Part of a small language model's weights.
Size: 14 layers, width 128, 4 heads of 32.
Training: a variant of Muon for these matrices, 192M tokens.
Each number is 128 + 32 x the weight over its row's rms, rounded and kept within 0 to 255. Layers, rows and columns count from 0. The size above them is the row's rms in percent of the matrix's.

# layer 4 MLP gate, 320x128, rms 0.205, rows 317-319, columns 0-63
size [121  95 112]
[[111 151  94 135 163 150 148 143  97 133 115 132 141 138  64 123  95 146 129 136 127  88 120 102  69 116 169 136 146 169  91 178 199 141  94 127 101  99 128  98 129 162 123 148 155  87  77  97 125 114 129 139 127  12  95 136 169 169 138  51 113 129 109 102]
 [156  90  97 208 212  96  96 146  83 181  97 155  84 118 138 105 100 131 179 120 126  57 129 146 150 182 114 151 137 123 118  98 147 134  82 109 154  83 152 128 165 155  72 151  99 127 152 156 155 157 128  92 197 178 104 128  70 129 113 101 129 121 137  88]
 [112 134 119  72 158 118 103 130 157 116 167 166 150 171 107 160 111 124 136 174  77 175 156  88 121 121 155  81 117 145 174 140 132 176 114 132 145 114  93 124 124 169 132 146  93 152 141  89  81 108 147 133 167 122 184 190 157 205 106  59 103 133 142 149]]
# layer 4 MLP up, 320x128, rms 0.195, rows 317-319, columns 0-63
size [121  88 107]
[[126  70  95  71 123  65 133 128 121 140 139 147 140 111  81 114  76 155 148 136  97 151 172 116 144 112 174  98  97 177 111  91 163  77 190 104 121 143  78 129 148 118 120 127 138 143 138 115 101 137  42  79 100 151 143 128 154 108 134 104 156 106 137 192]
 [108  92 120 107 138 126 145 137 118 144  79 115  87 126 160 136 124 145 134 143 126  58 111 122 200 133  67 163 155 152 136  58 178 111 153 141 105  94 107 137 205 160  95  99 105 134  99 191 120 132 117 115 163 183 139 139  94 165 102  27 142 125 139  59]
 [139 173 163 143  85 142 118 126 176 184 145 129 106 135 140  83 135 136 164 141 142 126 130 142 102 125 135 164 182 189 133 106 135 112 179 151 106 126 138 162 163 188 152 102 136 172 165 156 178 132  98 125 128 114 186 104 101  83 132 152 148  84 138 118]]
# layer 4 MLP down (transposed), 320x128, rms 0.108, rows 317-319, columns 0-63
size [109 102 115]
[[153 142 103 134 185 126 101  63 159 139 131 117  98 108 127 127 110 141  87 141 134 129 113 134 111 200 125 174 120 104 130 128 131 171 125 136  96 104 102 110 101 106 127 123 116  58  79 110 153 104 195 139 145  82 139 144 120 121 141 151 139 136 109  93]
 [140 131 134 141  86 133  92 122 170 158 167 152 139 174  59 203 123 112 131 130 110 199 146  73 108  50 137  66 158 214 128 127  45 162 151 137 136 118 129 126  78 114 135 111 142 151 121  97 130 144 156 235 110  91  95 121 137 135 135 218 110 135 106 126]
 [ 93  83 148 106 134 123  98 112 145  89 108 160 212 196 131 130 139 144 160 121 113 137 138 134 169 142 124  80 139 127 127  95 111 134 130 140  77 123 131  83 159 106 158 184 124 131 129 146  57 158 116 137 163 144  66 117 185 129 151 151  96 121  97 137]]